From a checkpoint of a small transformer trained on Wikipedia.
Architecture: RMSNorm before each block, capped logits.
Training: a variant of Adam for these matrices, 390M tokens.
Each number is 128 + 24 x the weight over its row's rms, rounded and kept within 0 to 255. Layers, rows and columns count from 0. Numbers have three digits each. The size before them is the row's rms in percent of the matrix's.

# layer 5 MLP up, 1024x256, rms 0.065, rows 976-1003, columns 0-255
104:113129114104120150130106138156090161120172152115117148113110122137143121096142120116148148136132136121067119111168117162115142054107170120116140151098117115165153110095156143137127133130144098098114129157109196130110115112100128171142060142114118127156124095166105116081115145126122137098126119114121122124162109105119096115120137143139187139129116129107125116159142110123106132119104143118104131119115138111118117126134090115193085127168126135190080123122121094128112101119131149095074146100139145176124131160136142136201112133115092134142164125077103130146132138144164121105112129105088103128109136140138091143145107153096138095102118139147140116124115152106158137135093167142106167133142171128140159113129147173109127113110179123169124140149115170144137105094150157
090:082150118118136150112113160087178090106156142097140083134121169127125123122129121091140129099131096106068164094111159163135112097076136102144148123116141148148151116122112107119127110111102116111094135110097141149124128126125128121137138138121135136125135103109122101141123130155150130136113137121071110077110128130153157102143136132106113137157130105137103110131147135107134096129156149111160125126175100140151157134122142137123130124116153072155076174122131091153139181137135133148105137099110106068119138183095091088145113111144113132158082087130103148167092124137124123110127126123143083101113130118130129104114103103123096087071144123161119122173145085087138104144121173151145138131151103152124131110105104094084112148130106120091144167164101140150138145151124064
095:136139103123080107115116122137156157107097134115176125170131123095143132101113152157121087093099101099109157160159085156142098116111114130125131113148081113160140088156122131092103147110094131127141153164150121129147128115110124155103111092139117173113129138115103154158114087103150086182146123148129151134106137103150199104116130128165105091099152107125112133113187118140179164141142159140097142154133082121127134095135120096146100137138172140153155143172099135140117147134163131197149103109130178120113132104141121104141142119112150124146106150112166168148111124129124124109108109077107088116116101177114119113161145171104106143122144124166121139114135115107170102148108131150130100116180113131176137106144128114172129120144150120141123108129135142138109114104112152
102:168157131122100150093114119150146122153081099140112147142117152116148095106121176111144148116148175131096140142114153117122161112124138115091152149124145143125123087130171124116108124150109094180145113129129116133116121119085136141120155109175156133130131130078083123148115104105102149120124118158114113147168113121120137119132153129137108135153132199153099094106127137131160118132101107116121136162139132082147149154132119134151150181108147179098160138119108163146108141137141076113114099112153205114132118126151117126130166155120129122121150133132116160173144145147139117145108139174070129161149100134135126111105164118112141091064136152147182127127133140096147149131190132142136155139100142113133136208181135158159133126136108091144116111142147137138142151139120103
094:105132130130117097144132109165092114137114143118119151110163134120112135123148126124154129154128136117145150140142118100135115112098156118133159094157151114122160119131143108145127175157100135121154108152099112130130149151099102182121120170129137163128092135174135143124163184133081151108167100094104142115104136121147126146156165109118171097111117140048081108128144110142159139082114129147111152121052086133141111101150154131132121154133129134125134080116088106117097112139165109149098105113108111133077122127146138117096140150117105159124114116144166110074140149149125106118143171126136150170145151137139121129186053126153124137173168094176139091137140163131123141102149125126103114123140144117143114107137094086130109095108159114123094093115138107113112099140121143
091:134107097128114159123168173129105118138132138121206143150136154107148132165127138114158113113141112103139129145161103173093110103092166077131107145103109111124133140129129138121085106142131128123106106135107113114112088136116082132095130141154097130131140091135123111183131156130109128156124114151129150123118103106176114100151072114082151159117114103124140100093153145169124119119158147133121124135145108129103131129172106106170182148147168174147101144169125106170058119131148136148142135164124170116135124156132084104131138085144130114159146098099109128105115119104140136116143150144148096144104117141146138136175153116112147139167096143133122145098134149122147135145074095113166142141074089131152138116158125156109144142081090096167123117101111140119123111118112102
097:152119120151114120157088135098155164113081151138117116117154128147121109086159103110091137096074119104114145108152131150120123148112125113107121100133158140189141105114101104132127134190105096137120088129099093143133100094121118156139061094126094131138147093140111144137159153140122181088095169124134078126167138112129103088129133107153139134129169151084107121140129100148100121113136119133129182137090124138132128125165107135139104105092140117108160140170104120170132115157101117158112146137098146105124116139110104118136161123110149098113118131147106146133157117192144122102122070138150161093178139160153167150124141105115150146168140112126104110120101127136137134122148099155129122142169103109095138102118104140117084130123148090136115158138107175146153115103141089
101:115132119122132137116117163098113146138132157081208120175107141129087171127153134124148133065123129108073125087131105140151124087132157117131134110117122122131112123114080126150125108134097129123138156140126122156150149068109117148131106097115124121139152078154143146163128090126107146149125105131112137132154136130106164110105166119108126115123135150140127149088112085163108073113133142138114135117131176111107146127141098159148145103129137127162135129152093194118108142194120135122130114117114128088106155158152139104147097117147129126121163124114131177138141119127195140117113099117142130105104097076135133080126131182139127124107134092101213130127166102150135125118095152121106112127164100132163123113115154137106135158128117110146113163133133148117142116088170141
034:100098132089100117141098130133126107159176148146150123135158092108135132109127106176131124131116156136092166156129082141127140122134119116138126129117138167131140133161109125123137135152089112156137134129083141178093142140135099145090132120140165104114169071094102140104150103120159162133120166156114151127168112110104124101113176080113101152113146140118096123114152123148151120069111159097124137123071097150129137104104100131148136140133170136136128124147151136199100108141161130148126123117154109123107145155167122138156114132111145110135110138098147141162109126137162125092131136104125135103119075156146136127169154107125103104159150134139176161129143133149173099101128161180136130126164136086111159179102096148143109110127115098137094144090080149178135143123147121
097:171137166122097109088104136133165149110110113119135116080129122129113166115141110106133105139115120163143121100173113130125144128113103137120110127116155125144126083112105128146092103119123096111132144109114151166144114119177120159135150061183124166141115125101146096176118145133124122102118125155114096092123109169139118086057116123156142152115126122100145114104129083109144130143156107134101178147109116141138119129133136125189137114157178116104100109103113103107136142135152102159167142116104161078135111150114136175125085115130119149110092139096137152132110136099119120131106123138110144139142097070113152077139128097110108135110124110165102138084125146166146141110147113122155091098132152090163109180117142086107095085121105135153146113149114121112147153095113093
101:130152132116123142107106106123109118096094157124149120146109142141101140146123070141148099074087122100139121119125120103134151131125130108055110110128102135139144131167147136151123115152108132177159096127113126188157077166141105136098080118107167126088154121123126106146086135136107138157117142119106116118131124156149107132074145126131080126103132148128137129088115086156142109118158118132140113152156148105145109102138140137105140090107126114104083150125136099165089155130156133149123138114181147076135141149112095148140122069117128151107133138146154127136118101124157135086151133149135140128126142152144145129111130125153171164120111134129121103066161115117118130139129121151164118127139141142132141089155108121137078098132112136099095105164128151196145183134194082
095:094134104117113113156063159091110106106101151069141122111142093115137151132174140116108104166121121097115176174179113127121124156125137162119152118100123184131128150122108132118156103149139125141128132119088123162126141118140090110117180153139128132123131126147119141161131117063092149138127112117123111109122133107120153117128113112112122119092151137158104127125183155136130168089115134125172120137135156145120124160123158095081138161125132107161154136117099092140099099125155113140161125149099132154055126137108167133091133161113105124154114127112157117122135124156112107111128161115158170141188159136093126148133106091132057111154162120112142093100136100093105112119061150128134121123190144121111154119101138135114097105130111122135140109126114117097120115106128121
104:085131137106134118119144080130131091159131119125147120115140121142089171135137103135150142147143151178108094153150125119100093119114148117143135146119138137123100167132122128138097140126110100189133118131140097112118115117121142212134097133100143120098111107139130108157098140160138116130105113090076118059182161064082163106144120111152094114154138124138140102120160135142123138117133148124120134147143123171104109150055161078149113157156196128122108149160134110145140134147123117140143097109106140131142118117133102097148116111120116138126133123111110176126074091158125136130156131136109155130167130126131153083111127154117104126122134117161146088152078159114153159149141154135120099147118097120145127108159124150095102119093155109136119117134128120135085184149123169
103:143143170141113134140118145116104119120095129093119131116106098098112139093106114187152167123129091105135113162117093130129130095151138107114112084126136120105124085171099139128093129152094137146125124157113101140131122154157132152128130123129145129173132175130069126099124122102116143108117179144120170121143162123145145095120151111177125111107138124116104096126146158147110124101114104111102124131118135151164079136078126151105101140143150174131153099113143147118117108110130107131096144110137165131125180124114104113132099156120069127142095156102113159070119132178162053143116114098093118171167103108132163138137110104127110139076129132170111082162138091107142156155117159144103114110113127131157140152144129167160135150143135134101121113146097131166101158122162138
091:141175118120090102175106141125115139121115103131128128147103105135125115127124173182108138128115127145097107135125096083121160118101125087087157105111153128168122107137097138158114160150122127148163172162132093134118127152109109138133118164153120101162140120093104114165103141119101146119119111143115103117110139154083110089105134119144112121122122138070094114162114090130143103131101142135144113115127095110111116143094087161153132093127167146113092182112133135124064147112178160140154118153158123077148142160143159117119097115166150124183087176105108149111148100135161135122124118082139088141101123150113165110127122155123153123133132135094141135118176127099143149085115157120167126124126130119106139110088141158154089169162165150136128156119138136147118145141174127
090:159136133120109135110122110098128103111107164114173142161124118147112119155122134153127153147113095101127127116128171158101118122119115122077127146077082103180170145121104095095139179121129136151108075135070131151142151117107158121158149137099136175125117114118113091160099141129112142124123154097089137138127140124109117094140103126164118109112108149118098077127137135178144144099071117114169158166102113148107134144136110155150156159148139138148129150154103116165109145118146127122106142115105112100097130120115129110076145140137086100165111156125130134129122102147144112135114132118155112114115104079095132158151102143142115127122142109108161096146119114140133154143139145188179173139135128153122162148167096112118084133135106186116127109079140164193148146120144120
102:114111138136153105135100115123118119133100168089152114118152120084106142087164150122116177104102083122164185173134129117114119130143125128160144142127135121150123143099118154122129152141147116138132106153128158174153088108103110130100127084102152156162155103096075165133145132153110121100134133096081096087130131156094161141118134126156112104157120116124121132151134149162121127078129129121104130108140136125153155122094120120137118132159133156106143146195145154159108124157128126135141087118131134106185155141156094142165121135165107070134076102133128160151161135175130111124163127103158093101091148101187160095136120160100092151158152079110119142113117120094137147150123101122140163178115111105143115129139130126119112086147114149113129152119107132136126143089105144
092:106116110101117132124093109112124143103123183086110131091127167112130111129143126150164111129124140170120143160144133133107148114047169107161114136160088172119156187136099159110120097127119135133159143144125153133096092133129142117174113158135171122148097094097178127151101124161103133147117099125111136146087113117112119116130152128099130118142142147157128092137196118138151109109117190127101149151115126104151119117121092123118160122168106128162135182123119119118171109134130126118156148162091128107157127119097098132158160094131104119139153133137135135127117146159113107122133151125126125190095165164144086139172130134112122171144155148136146169080156137116143088139103129165127097103105123132139135143140085120137108147103156113130160130183132157158104128142143130
094:139113137125143093151095130112158138130138122092136126154105101113132115105111136128166129161106104144143130136132109141134129142111122124122165123156176179146130102160128125128122133136119125118159098097087135110133098134135088114102164101132172104155170160161101095149111156062126119140105091139096108116135160162093098128136093111119108108138143161114159141107172146183138129128118143106094104131143135110166106134139130144161113125135135151123107076147166125143128176165156109119091118144111112114137116120145122158165123135078147138171100110147152175089100124129170126087120120084097132125124088085143181110137125152136114102095100111085158115147167081118151127144114160148159146135124122128160155137126192127109111145081146143114102088140128137151089125164144151
089:096126113122144078130116103111135084116117111116141187114121113134135162128111108125158170102133127129136142116157145150158107110162138090123163144100128158108112130163107122162112117135084156109113136113123137112120116132112134129091148121143155107105147130137146107130129143146120160149113164153095165116122071138158127151045129122090179147125132109104119095159131125118159087108126163132130148160116144133129143138087124155116124095172131139130155144114125155120123066145121157119132082139154117091126126150132114125129165102145108144086130130123124118137080107169129128102122093119113162129100148072139104169148108181098165156149180115121117125123110153119118116158123126150100114093106133142145126116148077143042113124145142111124093130150111145183159133091158097
107:096119130128115106169113112139121139139113106140140143132158136070144120170119161110110164151161169121147141147174131097052102127118144160135161146124133147113164134125154140109104142105148157170141125127144132135120121105117141114113152144144146129137133165081109119121129136136141138073113125122140154120149126094133126122107147113127157151154101113131100127120125156124173077115085151101131162126097116163153123123102108105133151129187121109129100176152116149134130131092145120143139110142156187156162137132149078141101132136112191160144114103095163109159161108137127117124184118140145139130136125092143138123120086117105074097147175093118131142152132126081128146142126113126135119166096128087134131133109056135136124089124108049145118122132122163148165143115113116
090:102107082115127144125094150113141126136145105102124131143136101150110145138153142152126134120145120153098132162117121166116144100085163081132186120132157154117155116150120143114110100135139165122139151113153126115115141115140125143127128126094078103099139148134127156166101141120123155158140145133108159129131124091124155156083134112138098153118174119119112160111147141115109097115147096101132163167187133113156106155115172116128150097172097095114135127156110087104149125134117068145127121204162147112147122129132137089160153162119126153124109128157153153146105126108140110148168094181110121123111087094104145090127159124138093141189122116141125111132083133126135102103154091171100147136076170103154103087155161127156150119131119139132088096156119139118104103119113107
091:129122128123100124131108108100154137112116153148103143118108117141162162128162103154105101131135119149084179161127175073124126131109144081120112146166104080091151108156130126111111121144126111144151139140127118149162146143109131156125104099162148141139113116121089127141102144087130147122173107092111138151110129122162142097117139120097115126142132100052110151124138123102102077122128136150150147103120150137151136129161102102163119137187144132141136130144150155164135111153129119100132143114106127129161111177152135147116132126130164103104071126148121123077053154098157158153140080107125069125135143143128152139119131119116117137136126142148169140111097078079125123095102145137188130106114097118116119124153089128118132130134104100103123140169113111203129116123117167
105:132178136138133100128104122082084116119156162107113109132108122108076183129136130120149127142105118140132137133145136118064130114128144155091116100147156150133140131133098132145131153176119109120119115156118091082127115114111084158128130134104142117169131120118080112115129115105125161124101153111130154127127078151127074080113114123104127142086134090155126138101135075173116121088076183109123131097137112164161137152120158132102141091145145132132111119172119167122136140136150143152153102131108123127108136152131115134090116167126101148139127123118180142137134093144168125074112165147119151158151105098129118150143103079081131124091116100140164142131134127083127117141081142150166128112099191097113159119137147156135104141086131120144114169094117138116102140149113121
091:117127104115121151147122132132149118148141175101111135098160103115136107146156157112117119122124143142147105150104140154145143146117121139107114165126101135124107134147151107102137108151154133105182123146179141093137108130158087174147100122142151130158138138139153127171096146124115132114103158132121137118184119166105155145115083105114124075158098112083146122153114145116163108098127109085177118142123148131115116140126080091127144110093144131155146113141133100135113081179128126125114080173186151117090123144131129125099118132116169127192116090149114157198131153146146117115147169107105124091152106129160155143144159134125122078146125161141140162136123123173126148109154180131117154132101155138183159118129080142133131114114127103102085119135097147125137149125137163
105:137149116105152133128114130146115144132181167130103164190116126107126143107139128120118163108152098091129116129167118171110125095150140119139168166125070108111152120148145100112103131204135135139172121147094113146089112122116141143138081118129095120129102135143121107136136109077103126110122120099112118132154136122122160143128146125109153169145148164080110158127133112133105118119113128087148133133117134163135120136142115145179112130115162126151125103176165121134123116138137137124117108114116143097113131111199126108158093117108124142184128143142108152107156154131136100153128167092110107110112155095119137145138143116111136111063122169153160118149128101064136122084099101121130191077144191118145118136089136130118108168133119085085119161137126125115143135124100118
102:146197116140126146122108092124128092122171096133168140097109143145123150114170123151141157110172103144078145098142155144092098119114103142160126103117124139094123130101125148152118101135119111140137152125103152132096145066105165114161112111160149101107106140083165108156097095098140129110070112122102091121110073112140124113136118121156137125141135128143096121121128065131156146114111137100075171144135130118160113129101124143166157143177136157113091155177065127124119141129132129147115143126132129129123171105136093125127136140131123113167071145079129125124117127109147139139144109154107101148087128119086118148130128157115084125090127129156117144134148131149144104094163113154142136125112120152098116172105107127119117138135115102155165134102150192173156132141133120
090:115135118105119137108142106123138099134135128133135112149123116081145173133118112144140121143165102130108158122154153148115128106085120147129156126163150115157131154087094124151147107123123105149144079110110144170130103157090107105147112109110112122119139141111123086150113135145104170094114135136114176098165155090109137115115142132135126132111156137151109115161188119182120123086171159112096142137137165129144119158107124097176163156125130118158136121125105122157117173123114129165107166124138076141126125172143134140114102149161123127168136135086199122097110095161118123099108146114168123176112152112119139110132091116178116115128177104137128131086111144075134104148156153177121159107102111125094156109076128130111114164143125146124130160101146161128139114156136077
# layer 5 MLP down (transposed), 1024x256, rms 0.0596, rows 976-1002, columns 0-255
102:112097140105144120124113121132136149154120150180115061121096099109138124083166119115097094103176088155152132139134126090133132109154142137159149071197155117113108146126083107174117144106141121134163124128147118103106131177106103149111184110137150140064138142133137134140087150115112150178140130158130090167117093109132139167108151090130124115116127134139121119101136097121129091082110079100171140130152115125153096105134133110103133124099130131170158141138129156129148122140118142116094116130109103130142122127168127105112153119123133090130137150129164165168110136125137136157140159174113144123135136093109152125101132124107144195169131126122137141106134088130146112140162098142118129109110166076126085146176132135099126125099114153139151079138131126107114140110145094
085:109077133176109104154129108153130124145110106091119142114169105152115095084134125144124100157178128078133111156104137117136098119164109178142146088134126136112157177121141152205161149128167097114181113136135117126104129100088109166118167090142140117143092139169109149102152130111162155126123072113122116155134119115110112124162183130089130100110144168134167102132132132109115115119113082143121103110086144090139129098165101190163070120148136128123147071145158128132120155153125120149098119103132132169115095114116131133130153160108175141111092119109148139113104132158127112113118135127130143125122110152128112127157099108108103130143099126093105138154149144111147125105152105127104128131133129152137116131144178163151137108133117072131113105124134140114104142114108145
097:098126116143140118100173144110074096126131152157146149171135107155112072124144108083141161116153170071139149091141137144080094098129141128140187156136137141107134101129114132112184160125114119116124129117166121118124118115147131107124114152095127124102148133171156096119088130133113113069159127094105176110098126114114159149107107113156127112115161101108089098164113111103078095134128120117103135115092128160095129166115142129141132136098160130153103160125125118149136100086144076134134147163114155116124147097124129161131142106090142124084130140144137147113106130132116186087127114160157136130122128143112134157133116123158074097101111106144147107144156101125070132148093173094147125139149138115156128117105098128132138133119136140167144142157150117132127190126122107
101:118138136105154163105144120143119194094138099175106126111110134140111142117130157128151118155143118129145109124111124150154148154140148132093145177135056119160135124086077123146155139148096080113114161120095167162132134120144145164140155130125114150122164113143125137115132117123108111138105121112137167135142113160125130091118125134132152150132162141141147141153185154151090074134122147180133120146147101134108096119105114132167137131152125108099141149119134127139125115132158092116099161148155131140123119114099133137114089101102104119135118117110112109134161141132148132065083141125135132148094135104146106151076105118102146147126150118162132097082074083149107085124101129167088114159156117182118081088112105106120089156095155148131139167128158106182111115124155125
097:159132122144136171076138145128195101125142131146109179146069099107173128119144096111129159122070097115096110153124125093166148131179158111120168120138118090157176143097101105124118124090151126140109116138119131113104147134104167149082111170102113101121138083148158116123127129136086099133109130102128134103137110129135137151125128137127130121167133078117141142097133160090114110153082099155094137177059106126159127119126106126182169126108139128098113067138152110140145134153151148149117132135162106098123139115126129172117090139113154100165167099129113107114130141106155102148121143118092156130159125119146129144130149142138159122137128132159131139057122094138089126148132138130151139102102131139122127115121103133100108113152132149128135108166132091120132111143147092
091:135136108131128130141180087123150126129150117110111135120126107122132123135084143163095078118125122136108125157112128160165127136168118156140126103119146149098148185116141131143093097104105169131148097142050165109136137101122146093152087099130137141137120108137137158090134106130141118144123195101108117139119160152122062118122104127119171140160136149127165124111073134101111134140115129134127139121081121105147123121093090148092150157158116143097091107144130159118121169140136084151095115163084150127104168086137186153087127146138148133106140141115135082085123124156116100143109137085138129134142164134120118161102178118147147123115101124121148171182127147134127123182125100113158157108124103128121133133115149143102179109140134139120107137139154127105135142098162121
099:094136135132149158123167154162137091097179116119120157125133129152104109176165140129165093090131135092133159158089138146137139097134141105138171117148133120133130062142158119124125112157164143135123110161142186141104161092122155123134122137133117124127165135176123109128138149121155143113114164111140106104098118087119131096104162152118146133167152196138084151119122130139133103083127170147128167124157132150134124139149133072118114171118120133119110150120120127152134146104140121152149139202082127143114113127142086136134135091141083107141142075129154154113140118112107168109121089089104100107114131124109148152121128137136158112108133164099159153148121120158133133135122125127118118112162150107141162105103122174131086127129097101155167130161099111138102155086150085
099:156141183083106145126149131143100153142136097141121153123138115102128137189123128146141115142130135067147121093115116167156105124173133181144110107127085136131120116121114137141143075140095142122082121089142158149152169132125133121099120127116085149142108122125101123137107102159159167156146118082177117073147143178121149097132144150097115130130145154089108162112063130115074151152171117158119093107143180119119169154139145107121139095145138106142125148098098115083128139138144124142140120142106150130152141122116153106153115176142150124118108102088092150148147147113122156151143125119137139124133129125134164102115116137140167123118086121108167133137131142147124128162107103117142129150136117146122092090120105129125144171151138155118166057102110119105092114090104117
021:106092134134106139102152130124085145123142098140118141114144120124081104155116091114139128104117097129115126134127162149080175138163122106103125110088128125118147094120160122140136155145105115145107148128107111137090173140156141110146103102130112128124161140106120152143092129100140140153119145117091119107106133127104131115103191171155096139108107136151153134132042148163108094113135118104074113124135141103144111152116130114122124126151155181130162141153140124131171140130096154099115151114164138152128101128133117125100113153127108131158085152145124149054113119148171167130150122139128145076094162054134105138108136148164131116125088113105121105142157128165135068094109127104115175133129095125139164111116151102141098165105130177171119103111109145118125112123119131
098:086109130148125123131136163149114138126157105115155093102112094092137123106158103145152180065140118102123140105132128122141098139172161143070114062105127105151130124136150154093129114087120130123122141118144154112110165100121149126100141188114145115152138076126127172133053135131120180172109144127092121163157124117113140133145142133154128144145129116139118088177122088151168154128106164121174122139153137151078128150121145127115113122071102165112095143086122149123129117148102109126149116127107130139138148126138077125113119128093144127171187164114099137133107136120132124149140142093130095144129133147159125141151114128086113130131120100083113103110149140160174116131142111161133134124074144124141126149143107113117132153145135109092156098155137116121136092099127173
101:137111113114091094130096100095102161156099131094133170147146131162134117093151164099193182124148128150105143121121154112131084155142144113159103141119107109112125142124094134102158119088134126139117092123111068139140098130103079101125187082144143141123169082160150164075092133107143135151094112115123122153133149143079132129118128109172134132115136111195132104127101110132147136151076147123117105172100110117130125124117107077136128138166078121161140131135101141110100118144127149100146101148137114167114138113110124165125129147129141166092097145134158134134129112155108140120151114083113163173082161142129105146138113140115109117144123111125135132122143157154158165107100119106126143112115106135135111161125114115138117066098135113123136097112101108103139099149107092
097:139124148143150184105126173093149119100127109142130117155095134103181149142129143148082083118110149148138149114124126172139136141153110125129085171119157111147142128112110130159120160099100131155118145136140100133126179076118087081147111138115102139141122126122128152132106095156144109155147136133168092116127158188146141137195109108115167150136132159142126114171121104094175127119139114136106119118121135147120123162109101160125123127090131145128143129091162145110137183157131130097124105119184076116110143095122111130110113126108105142111102154130085120162148132123124123108094131124089182128137157124116124113115132155168128143145100100106132166132173121141109093122105105120098127164114143160154092133137090115134117130099097133136115124101110054149114146085082131
105:142135090110125113150120132096081154117132172133136122097075122132131141131116088121098127153111126109102130105121159105132153133128133139112150104102114105100129111128131098126167126146102137083109093139116134136112125106115112139144090157163121094107130128131130144121140120113113080115138168150179089169099096104153160120130122108128124112102156142114158109140129107135149096121115113109140089145111125075111110147134140123118096088172132142152113117113151132163127141147128128084092126123141139157123115157091109148172101137099121136152120095160124167142115130070193112146066082129134129141104102148116093184136153147135158132136095158090145144113086162099126118081141091120109125131108136098106133140122091129132135126118122175157122096177162099124194086111169168
102:118130136172104117112174168155154077193099125150103173132169147146152135113154125140086122092146130131112060129124122145115141159116146117141133099131159111125117099111081134139193093106135163135155137148138104107153103162134166107108096125126138167126093119137143157116139131159121119139116079129162138121087158102129130127112109160159131121153092114125165121140140153103129118097142121184144151122138120130104111110135075116105108159115130152132101100122190134142132104098110138145127131109117131102126140128096147168131068146088118101114133098157117115149089090101107166111103135114113149109135139164134126142128121150117141200102101099141099137112135114133152120176119108157123125113137098121110111131163123148127129128146118121119159078148119095090186126136113100
097:110096142097136120165118138127150105114105130124142112140126130114112130076137133123099110118162163143104105162111116104159160115094123137110112148164144143130096151128127155130112177112124093148153086164151128143124137104142117141114119090126132139117166143119138139123116104103136166128148099122117136117105141155120050130166168099097099128151148130156147144107108147125137133159157111118086177148087155136120121123114121150141063147156173128098106169076095126162113135089151120072150095112144115128119120108115169112136169131081122108143102125110129138108124131158129124114132182107134162095105159144147164119121134175175105135112112105182112145119167116129081133140146139113101183139144131153149122111160126135078093114092148090112159132164105128101158096132138118
089:106121173095121156105126174170105158144166148112102113125148169145155156117161117129128107103149146097113128117180133100109157119153156125122137106134175178154130107113136168121130114148130107143150178143135126114099090158114157165106100151103115138116113141134170128103142111168156149130150136133161074128108100116115114126203209201154114142159101113131112093096122132109128092132128118104124141119091093155133122147115124128094146097114132114098109100109139161149110132132147144149144162159125130153147130126134134151141128142080144157149114137117138121145135125126101125123112117165131149146118160176172134105085121080116112147097087138119103162135126154120133118119151121106113106116107106123117082123145127183107108149099140131159146133149152085156165115158127109
101:138120120140135112124143159106149103103123166116171145096094114120143104153130124141149155118096161128178115118164120091144152136118112116157114063123162124133120167147153160123162144115115133137124126117111137113117103139135125105149133133145136120087145077145146147119176092135133103107107123110090116093140151137097089131143090134187164114161145117153130169163168140152135131120119143153128110142099117172120151143124144149115157141079118124093146112193130150120120117088108100104107165110117125173152137103088158115075101104127158084143109126130099141114137132167106116128091143147120095153163141112140114144093129159127114121096121133111079103072097121112117111139146129141155168116098131138176068119116105193132113147129162108112145115113171120168106117141136133
085:114097137123143151108137127112162196142136136150179110173136125095081110093161172141149116125133140104166110135120127086164123112110138117114150102139089135153144082148122118123128129123131107109131164134121105181166117095127184116085138154079130152124105194188141150139077093145137143121079082130131117151121149127087154142159112213118134130093123111149128140117111103120123136127130086088145117151137098117135105115136144159111121127103100106116123160107094117139097179102129141091142158160128144111148170131142118144146107124158150121141126145113127147133138161140139167096124127125148119076103101147107106144125160139169164116105130139159129149122177157134121155151133139120090142142148149112121141136134128142100163135122154157152134128089112151098125111132098127
097:136130141111091140065115125148146136131138110160141138110143174144122082200100135135140153117104157141134112141095130135131130134106132152134146149125137135153131089116088115101153080099157130099156100141167136157114147121074100139137150111065068117128098109114114105120102155157133107141109133086136149136133132138145156124137083164121139116136152124122131158131092129126150137117135120101092187151117124153132135159089114126116119136156074067097110176130128101116143144162110142118085128148131098142094178130128117151080132097095104129152108132110136078155107117106123126134081131158121154149120111115113125116091137128137117125164150143116128132111165117113132137122176117147176118108178134199112110133131115140145109106127150125098155108100174126091107148135098138
090:110099103092083167124104173149137177104133147138144114095124088104152089136104091138121163145065163144112111118102133126140132141121155134119100134117071146115106112173162117117168119098168156174149114127100110088168136148112153128123094166112153140090119104109130158139132140109113106098087125115123144134083123150137097116151166187094155139177138139135117128116151121109119106147131158171122094086097112168104129071101162108142120133110103137092096151137117124097138132106131151120122115117141115159133112153116090119162134105142145128146129158148111111142145142086093129123152141097126137117115081156138152107155101167131139139118114125124116151115144105107167104091084123155118086148166141116082118140103113119140174109148124121083132103121142115152124110149149147
107:129097124113088119117143155098124153163067118121125145106145113149148112153105110102093111176110095127131145143122108138138123141096133122112120142125123161079109098138113130086137105093144144146149201130109101119100116121125126123142107128157108158121118172113172140141146106112137097148135114137117145135123128115131108131107100124158121129107132129156108150192097153089143140128127096152136132108128134110162148142173167100115106121168101119147098087120126103136127149099139118116134145123144144132135144113145140118173139105121135116127073165124123165129106157077145134092134085135068136081107169129138110140122101164126145171136067168076138128105126116145126159086116119137126114195122131109172116117064147132133160094114145156116083128108143162141152161149086116
088:132113119148161121168092117136130110099115148162144142117130088113099112104153118150124149178088100169127106101147136132124131079159130116144139112116098110111135130171132131109132120129099131110176090120117151127085148104134176130145134101162137122140128135089119148127119103171117130094137133130127057125141140110108087121134109216167114103122092142132142125114158137128162129148139133116082133161099122114145105118120061157166149183145106159124149110113084101089123127150114139136115117119108143141105134168120113112095145135150134113131128143146142128143153092099101126144048152120129114125083156139127115120104085107107094146122133107120127146158084118112151119098128153118149095137136161168161158093161138121097110138100112153111071095143111131115116142089129111
090:118097115138169092116098145148107141158136154126121130135153124140144102113141131152158138128146132141135165097156142110139144119157114145137151137123133139130106117155113153125121158173124140104126133089105151152138091116114129119064153137099111157177158127114088120124168126106132109138182152100126148112123132118084134163142196159124140147101118139155168127126136127094160114162125120115127159123118100109105127064166087124114137117143104095133121082142086093141128123141114107099121116155134158138128145132104125109085143106140122121166128122128128159122199108146098164187124159155150109171124169142125165119133127106123147105159166123169170172124115105134106141141087171100112150100128137168160130108115117127091113080107164087121107134160132080097138116118089116
104:126113152126132160081135140105117155138143125108185118151156112107076108121137109092150128148114088091120142130130159113115106134133120116153132181131146152180177118137150119143139133083145123125085139146136108161135128162119153139185074109179118149106151094132152112171129141164117097147133116110119169140080083116144143114126126169137112147059131143134088117095117150106131126144122128113082085106135111157132128114130081092156088100147123125122111132146112118137143148113130125122147109164144174128103134126076080152139104124146157144104134098135117113119143143139143170100129140140153157121137116146123143161109130126134090121137132132146131141129106171163109114119119138127129096139139123196158127143120175114143114080159091157151143127118088137179123149119095072
097:169099090126125116136132108116111113134113096108165134119102099113141133138141120138128160146156114106124148156128135122098147132116125148137141088152145153102114156098134090091129146127112165106094118121178115151131124136145145123123132112135115184136139122155135116114109125117124164120124134126150142112119117108137093117166147096162142134127191097096127072162136138104111141157140102170111156136148124136158138113131154144130170086179164125167152145134139141219088098124157112146162115132088165104122117109145165109109144122154171123144169108071088157118124131121109095153108123130109147150122149125093102145141127113137190160110131109097106146148163163136122087141112127166134120184137148127153106130147171096106112162098152099133133112159064116153139128106144155
104:120106140126137114117147160112140113129124139127136107126105172111136104113129132108142157140092085145105126123104135114124076137179143155146090145148144125117150111155146082104149161135134159116112132133129153135158165160112131119094140093166166144126125125144167104152142116164147133142161107101130179112143115146068151107157170129131128179143173168119173110148131157124107110119135111132098068104123129100121175093143140114157094071120132114095156129143123113063153156139160163173139128132163132139116130094132111112121132158101167126113112118130109163110148136143124156133147119153144098086101151139122143098110128109138141111092123138149135157107076107089190069131148126128137122122113181114085148100108124111115165156126159097128139157120154150142150099122130117
106:121136139126135140128099151110146174100154121141107151108110090177122131148117103073146150133124122096134125139122159096137132099104101131109100098117115120121124120134116088130119160086065111127099121169141100138083143130147109097157149124136124093107131122112134090086108151075144153154096120170122115126141130142131136143088153082099118129162137153122165148127137144137124107144132112121146194125132118159163087135129133130105097110118138131136120119147116084133144126148123081124125152105104101144099122113138111155137117134159138097145124145096140121101148139100115094144183142181127126097128127113087152121175114101124148119169124148152100128135130102158149085125114103131092155080091129120118116114076158114141096129118119065088169119086157135076144064134155156